{"vocab_size": 32000, "norm_place": "pre", "qk_norm": true}
Each number is 200 + 20 x the weight over its row's rms, rounded and kept within 0 to 999. Layers, rows and columns count from 0. The size before them is the row's rms in percent of the matrix's.

# layer 2 MLP down, 64x384, rms 0.113, rows 0-50, columns 0-63
106,218,206,212,198,202,180,224,214,222,190,181,213,199,206,234,186,211,249,217,213,203,197,205,231,214,229,194,213,185,204,197,187,198,232,201,189,217,206,198,223,190,202,199,202,206,198,200,178,232,159,182,178,259,222,208,206,225,191,166,192,219,181,225,192
101,185,182,217,165,175,191,225,180,197,234,196,188,195,234,183,176,195,198,176,202,160,220,216,177,182,179,199,214,234,203,161,174,196,151,207,194,214,227,179,180,201,201,197,207,204,174,201,161,169,146,211,196,170,215,193,201,213,206,162,182,201,249,216,211
093,194,189,189,191,231,202,236,177,179,176,242,204,205,169,222,208,202,228,214,234,213,209,221,178,201,200,221,228,214,237,196,209,170,188,211,202,219,207,181,172,186,188,228,202,198,214,180,186,181,180,205,209,179,188,193,236,216,224,232,172,192,188,217,204
101,195,216,207,193,203,217,214,193,202,226,229,176,218,170,205,210,160,184,205,208,233,208,207,204,231,207,197,154,203,187,219,190,184,195,231,216,170,218,216,205,200,195,170,199,218,198,185,199,179,237,195,206,235,220,201,203,202,187,202,203,219,200,203,176
093,188,208,196,183,197,216,208,217,182,200,213,159,190,192,213,198,222,212,170,207,170,227,201,162,195,208,223,197,216,214,206,199,202,178,197,221,205,213,197,196,199,209,205,203,215,188,190,191,176,198,191,217,178,224,215,185,200,186,205,178,186,197,149,183
100,218,202,205,201,217,169,218,209,249,172,209,208,204,183,206,189,258,193,211,173,254,213,213,203,221,208,188,212,200,236,207,185,190,197,191,203,185,199,201,218,225,198,213,192,208,231,213,211,239,241,210,240,210,192,219,186,206,177,197,196,223,222,212,191
096,195,214,182,218,210,185,209,188,224,180,190,194,163,205,191,222,147,205,221,201,226,210,212,222,223,232,190,212,205,203,202,203,204,212,222,190,225,236,197,203,170,203,173,206,187,240,170,186,201,230,183,204,206,237,169,175,194,226,236,184,200,182,202,206
108,151,187,189,197,190,182,203,218,200,212,214,203,222,185,195,173,203,190,236,209,204,220,210,204,174,200,214,181,221,225,251,212,195,210,212,213,237,218,174,217,187,168,198,205,208,194,155,215,216,248,225,185,162,203,177,197,209,228,213,215,202,216,208,207
103,212,185,174,239,168,206,194,205,209,180,216,175,189,184,195,197,213,204,197,205,218,209,205,204,189,227,197,190,186,200,202,177,169,226,203,195,228,233,192,179,199,200,205,215,194,220,178,177,151,198,209,239,206,215,193,206,220,217,219,178,220,169,204,201
104,225,224,200,180,189,198,166,200,200,187,195,205,188,194,197,237,217,193,236,195,228,191,193,174,205,194,226,211,193,212,214,201,189,180,182,225,188,181,218,207,209,202,213,179,207,184,193,215,187,175,174,214,228,196,170,204,224,166,224,179,199,198,215,201
094,187,263,199,186,222,189,203,201,221,203,183,177,251,207,197,176,203,182,169,226,169,214,242,193,202,188,171,221,180,189,224,167,248,201,210,173,167,204,199,208,213,186,215,179,210,156,188,173,185,214,189,207,193,165,189,229,204,208,182,187,187,216,192,191
096,188,209,205,172,197,245,197,194,211,190,204,173,216,207,181,203,218,184,233,192,204,184,215,226,211,180,196,178,186,175,220,187,155,180,195,217,165,201,212,190,215,190,206,191,200,197,230,165,202,235,197,212,237,220,207,181,189,221,233,194,229,205,191,170
098,223,211,228,218,231,162,221,198,224,186,227,231,218,212,197,219,208,240,185,207,191,188,184,200,177,182,221,193,204,199,203,208,238,201,196,207,231,209,187,225,194,218,216,203,196,156,204,175,191,173,216,234,184,226,199,202,229,201,167,188,236,213,211,187
103,215,188,220,202,220,153,175,191,200,223,189,171,186,218,204,172,233,203,182,199,188,205,196,202,170,182,212,218,192,185,213,192,223,187,213,200,218,169,203,211,195,204,193,195,203,242,208,237,196,159,164,198,223,176,238,167,169,205,179,187,171,228,192,179
103,202,192,204,202,172,179,216,183,193,207,200,177,189,169,208,201,172,211,213,187,177,208,228,177,182,181,191,198,186,199,202,196,211,206,212,201,202,225,216,185,209,184,255,190,216,204,217,213,172,219,195,233,257,243,201,199,217,200,199,201,226,207,195,189
108,183,160,189,207,186,169,227,214,190,219,198,187,205,160,186,186,205,217,211,169,192,217,200,216,197,195,187,208,190,171,175,191,242,205,199,244,179,181,197,209,164,174,187,206,219,228,205,188,168,211,192,210,239,217,197,163,214,158,188,193,199,188,202,179
096,250,175,194,150,201,183,195,179,183,220,195,224,214,208,198,204,192,197,178,180,185,213,238,207,198,193,193,208,186,167,184,174,180,213,214,227,208,178,237,162,184,197,196,176,206,178,157,173,161,219,226,200,183,223,166,201,197,199,239,199,210,221,210,193
094,213,182,176,190,214,194,223,224,199,206,207,172,244,222,212,239,199,180,200,206,197,220,189,218,215,200,193,225,209,230,204,192,162,184,210,214,202,197,215,155,194,207,211,210,221,225,169,208,225,202,178,199,244,158,213,200,180,209,183,213,188,240,196,198
100,222,220,195,215,187,220,201,201,208,193,192,188,207,196,191,207,218,190,208,184,167,214,211,199,227,194,206,209,185,172,174,221,192,213,185,204,228,186,234,192,220,202,224,215,177,220,188,207,164,174,187,194,216,179,191,221,203,207,183,216,170,193,195,197
101,188,196,192,194,202,246,197,167,161,208,181,199,184,188,202,208,169,217,202,229,151,212,194,186,185,205,217,202,185,182,205,203,139,184,223,199,220,200,185,186,206,201,228,205,204,230,197,228,190,214,197,184,226,164,180,202,184,209,195,213,216,191,225,199
102,203,159,167,215,204,177,193,217,168,194,165,217,192,200,176,220,165,209,154,193,171,207,244,208,216,195,229,231,190,193,200,230,171,169,195,221,204,203,193,191,190,189,213,186,201,205,224,196,219,213,182,231,195,188,215,201,227,202,239,214,191,229,220,195
099,205,215,235,222,176,193,195,209,196,198,207,204,213,190,174,179,219,227,189,209,195,203,202,223,202,216,210,194,202,202,201,174,218,183,217,261,199,244,203,216,181,200,199,243,196,166,219,197,187,184,183,220,222,206,201,175,198,221,178,191,226,234,209,195
100,226,191,208,202,198,189,213,218,205,219,221,203,216,223,176,198,200,214,225,177,184,191,190,198,195,200,170,234,183,185,211,223,225,214,212,197,192,219,202,190,185,159,206,176,217,173,196,209,169,211,193,208,182,217,166,185,221,196,190,191,198,164,181,182
088,188,193,175,233,202,184,219,218,199,195,154,173,159,220,176,207,160,219,210,197,229,185,200,197,230,231,204,224,193,200,196,186,187,188,200,209,194,209,201,205,182,209,195,241,206,231,168,237,209,180,207,210,154,184,192,184,199,205,205,195,203,192,201,187
097,192,213,199,208,191,224,192,162,172,181,167,191,200,217,183,190,208,196,210,220,181,191,204,216,213,202,215,166,202,157,163,210,225,227,191,196,212,221,237,191,216,208,194,210,204,178,216,178,174,165,200,172,169,196,237,191,242,213,210,185,179,199,206,207
099,200,171,198,268,222,195,191,198,181,227,203,201,188,210,176,196,201,213,183,192,193,217,215,204,197,185,218,221,195,223,177,191,237,206,215,204,199,216,235,199,181,205,202,202,181,214,210,200,195,185,234,210,181,190,211,191,163,185,180,226,220,170,204,218
096,183,203,211,228,202,208,223,193,205,208,201,185,215,201,196,167,164,190,174,176,195,210,177,209,227,224,202,182,174,186,225,260,212,212,183,204,197,197,189,187,192,185,226,184,214,160,179,187,190,236,190,192,185,193,194,185,186,235,194,179,228,227,179,171
101,190,191,199,197,159,175,200,186,198,199,189,211,210,171,196,172,229,199,226,218,187,192,218,221,188,184,202,201,201,195,225,206,212,234,219,201,201,200,178,207,212,176,228,187,203,213,193,159,207,213,196,186,190,225,193,178,194,189,221,175,195,172,218,197
102,201,220,229,220,200,248,162,193,185,212,203,200,138,216,212,183,164,176,202,206,232,192,174,229,198,201,211,190,222,195,186,207,226,201,221,211,182,186,176,190,219,214,171,181,175,230,192,224,194,207,216,200,206,205,193,188,194,211,218,221,227,211,199,211
101,221,226,194,229,183,203,207,198,181,216,205,189,188,227,177,189,175,203,210,172,217,206,211,204,219,209,209,199,203,203,210,172,230,233,207,215,170,196,206,219,219,197,184,184,216,206,213,249,188,196,187,224,174,210,201,217,183,193,222,171,221,196,190,200
100,179,217,200,227,170,215,178,188,179,194,198,195,188,215,195,210,212,175,219,226,209,186,213,191,188,164,215,217,213,211,156,180,185,192,220,206,242,203,194,197,221,206,207,221,182,165,207,200,216,206,242,241,175,170,192,189,223,200,206,220,212,208,213,217
105,190,197,196,206,183,212,228,175,229,200,199,237,212,184,191,156,212,243,172,216,248,210,194,194,185,206,222,199,208,203,165,213,205,207,228,191,219,191,184,238,220,208,243,221,198,208,225,227,178,212,206,231,175,192,212,184,198,219,228,186,219,234,209,211
098,210,178,182,195,211,204,199,206,200,218,165,194,185,183,208,206,211,205,169,215,229,207,159,188,178,233,216,204,180,171,185,230,223,221,209,215,225,186,203,198,188,203,192,190,214,218,182,178,214,203,226,234,218,186,212,193,196,180,239,178,167,213,181,180
103,221,205,186,197,195,241,214,207,234,218,209,175,234,236,230,209,244,190,198,218,230,214,234,209,209,215,207,211,204,219,229,184,240,216,201,187,205,195,208,185,211,193,185,205,185,203,190,206,237,167,196,210,210,208,196,189,193,191,163,207,210,202,188,189
099,217,224,181,209,184,207,196,192,195,211,198,207,195,211,206,189,207,176,178,219,222,215,229,197,203,206,195,213,194,189,183,227,197,191,167,208,224,150,217,205,202,206,261,199,215,242,211,210,215,143,201,202,196,180,199,180,184,199,167,163,200,206,190,173
090,199,171,216,213,233,187,213,201,182,183,180,188,172,228,209,191,183,221,231,218,231,177,233,189,199,223,194,200,195,193,186,210,248,212,184,211,212,190,187,194,180,206,206,212,198,190,206,184,236,219,206,173,178,186,216,195,199,202,162,164,179,167,214,207
102,202,260,216,205,197,215,205,183,209,193,196,247,225,197,201,229,169,194,252,158,157,197,171,220,195,200,207,191,188,235,215,221,181,215,178,197,202,172,210,229,213,208,192,194,214,214,195,247,240,189,169,172,178,183,197,203,194,181,208,210,175,213,207,191
100,208,147,180,229,204,197,244,192,218,188,166,186,179,204,200,202,201,208,179,226,165,190,192,228,195,181,231,186,197,218,194,194,227,212,234,205,209,183,205,222,203,237,177,231,167,225,204,220,218,178,236,181,214,167,236,205,226,201,164,217,206,194,209,210
098,190,241,204,207,225,175,257,231,224,185,184,199,160,205,187,198,169,248,197,212,196,166,187,208,183,206,178,195,208,229,178,169,225,191,185,213,186,195,219,185,186,187,198,190,197,225,187,204,196,232,195,158,226,217,216,155,243,222,204,212,178,228,198,193
102,199,194,207,228,214,188,222,199,180,181,170,222,197,187,182,176,217,206,190,209,235,214,192,207,187,205,201,157,205,220,227,224,205,220,208,208,216,201,192,178,211,182,237,201,185,212,197,192,205,257,193,222,224,196,206,191,194,201,226,181,212,192,197,201
106,199,206,223,216,217,188,210,185,208,165,166,217,200,221,162,136,199,201,172,234,199,196,225,178,234,224,227,191,202,215,225,234,165,194,183,176,229,163,198,197,227,207,210,223,186,194,214,198,184,221,199,207,192,184,198,209,197,226,222,215,183,227,208,222
095,186,186,223,212,179,205,195,212,221,210,170,225,196,180,209,215,214,176,215,244,194,210,207,227,196,191,202,190,217,196,218,206,218,212,203,223,205,224,201,226,236,201,229,198,167,200,189,185,201,220,188,211,190,186,193,194,179,226,234,206,207,235,216,197
095,246,216,184,222,212,202,200,204,187,195,213,211,202,206,198,219,240,194,175,189,221,239,231,217,224,204,192,214,202,205,245,197,196,187,205,182,223,176,208,175,200,218,169,201,185,185,180,181,220,211,227,210,209,217,213,178,212,190,220,182,210,160,213,191
106,191,224,194,182,192,142,203,196,219,183,186,186,204,193,206,219,203,228,207,207,147,205,190,216,221,214,177,216,172,206,201,213,195,230,204,213,170,184,199,207,223,200,206,185,197,208,231,199,196,179,187,211,177,231,190,188,186,209,185,205,226,181,183,195
103,184,218,231,188,230,154,176,213,185,193,224,227,213,189,203,195,193,212,230,195,209,216,199,214,200,182,206,200,175,208,202,181,192,235,196,225,213,169,178,157,181,180,208,205,208,172,184,240,163,198,189,194,212,208,203,171,171,195,212,181,220,184,195,161
098,199,207,201,191,193,189,228,234,161,211,211,186,235,208,194,196,216,199,165,178,178,202,205,166,172,195,179,209,242,230,222,194,225,173,209,200,204,205,170,185,205,209,184,221,185,207,169,207,255,181,191,198,233,197,182,224,218,202,198,206,209,179,212,192
100,215,254,201,186,216,220,183,186,206,206,178,226,182,192,208,191,186,222,214,194,210,171,229,180,193,208,193,180,202,182,169,191,193,217,216,176,206,204,221,203,249,211,220,189,174,174,176,180,190,210,206,197,197,216,212,215,226,186,184,218,196,179,244,211
099,208,206,231,169,200,185,214,212,210,220,193,194,208,184,175,218,212,185,227,195,176,233,179,193,210,210,186,213,179,193,235,201,221,185,217,220,173,195,203,188,169,180,247,199,207,185,191,207,190,194,192,222,217,228,198,212,158,195,221,213,213,194,188,171
105,196,210,157,210,208,170,208,204,202,189,182,233,207,171,218,188,192,240,208,187,170,204,198,196,183,202,206,194,216,239,203,201,233,181,175,202,177,224,189,175,197,200,177,180,214,215,178,202,205,209,213,178,177,235,187,169,211,213,207,197,164,219,184,202
093,226,183,177,212,190,188,187,216,205,187,168,172,178,243,201,179,197,196,206,164,192,154,199,188,197,203,226,170,223,201,245,181,208,162,228,194,214,174,188,176,215,210,219,243,180,189,167,183,176,205,205,218,165,225,184,188,197,221,189,222,229,210,225,197
103,182,193,177,211,171,194,214,200,196,179,202,196,179,203,222,185,236,225,231,186,202,214,235,233,231,222,239,187,209,220,201,206,150,204,189,191,220,192,193,222,202,194,201,201,211,192,212,207,203,193,190,251,178,191,202,190,190,230,202,226,194,219,196,200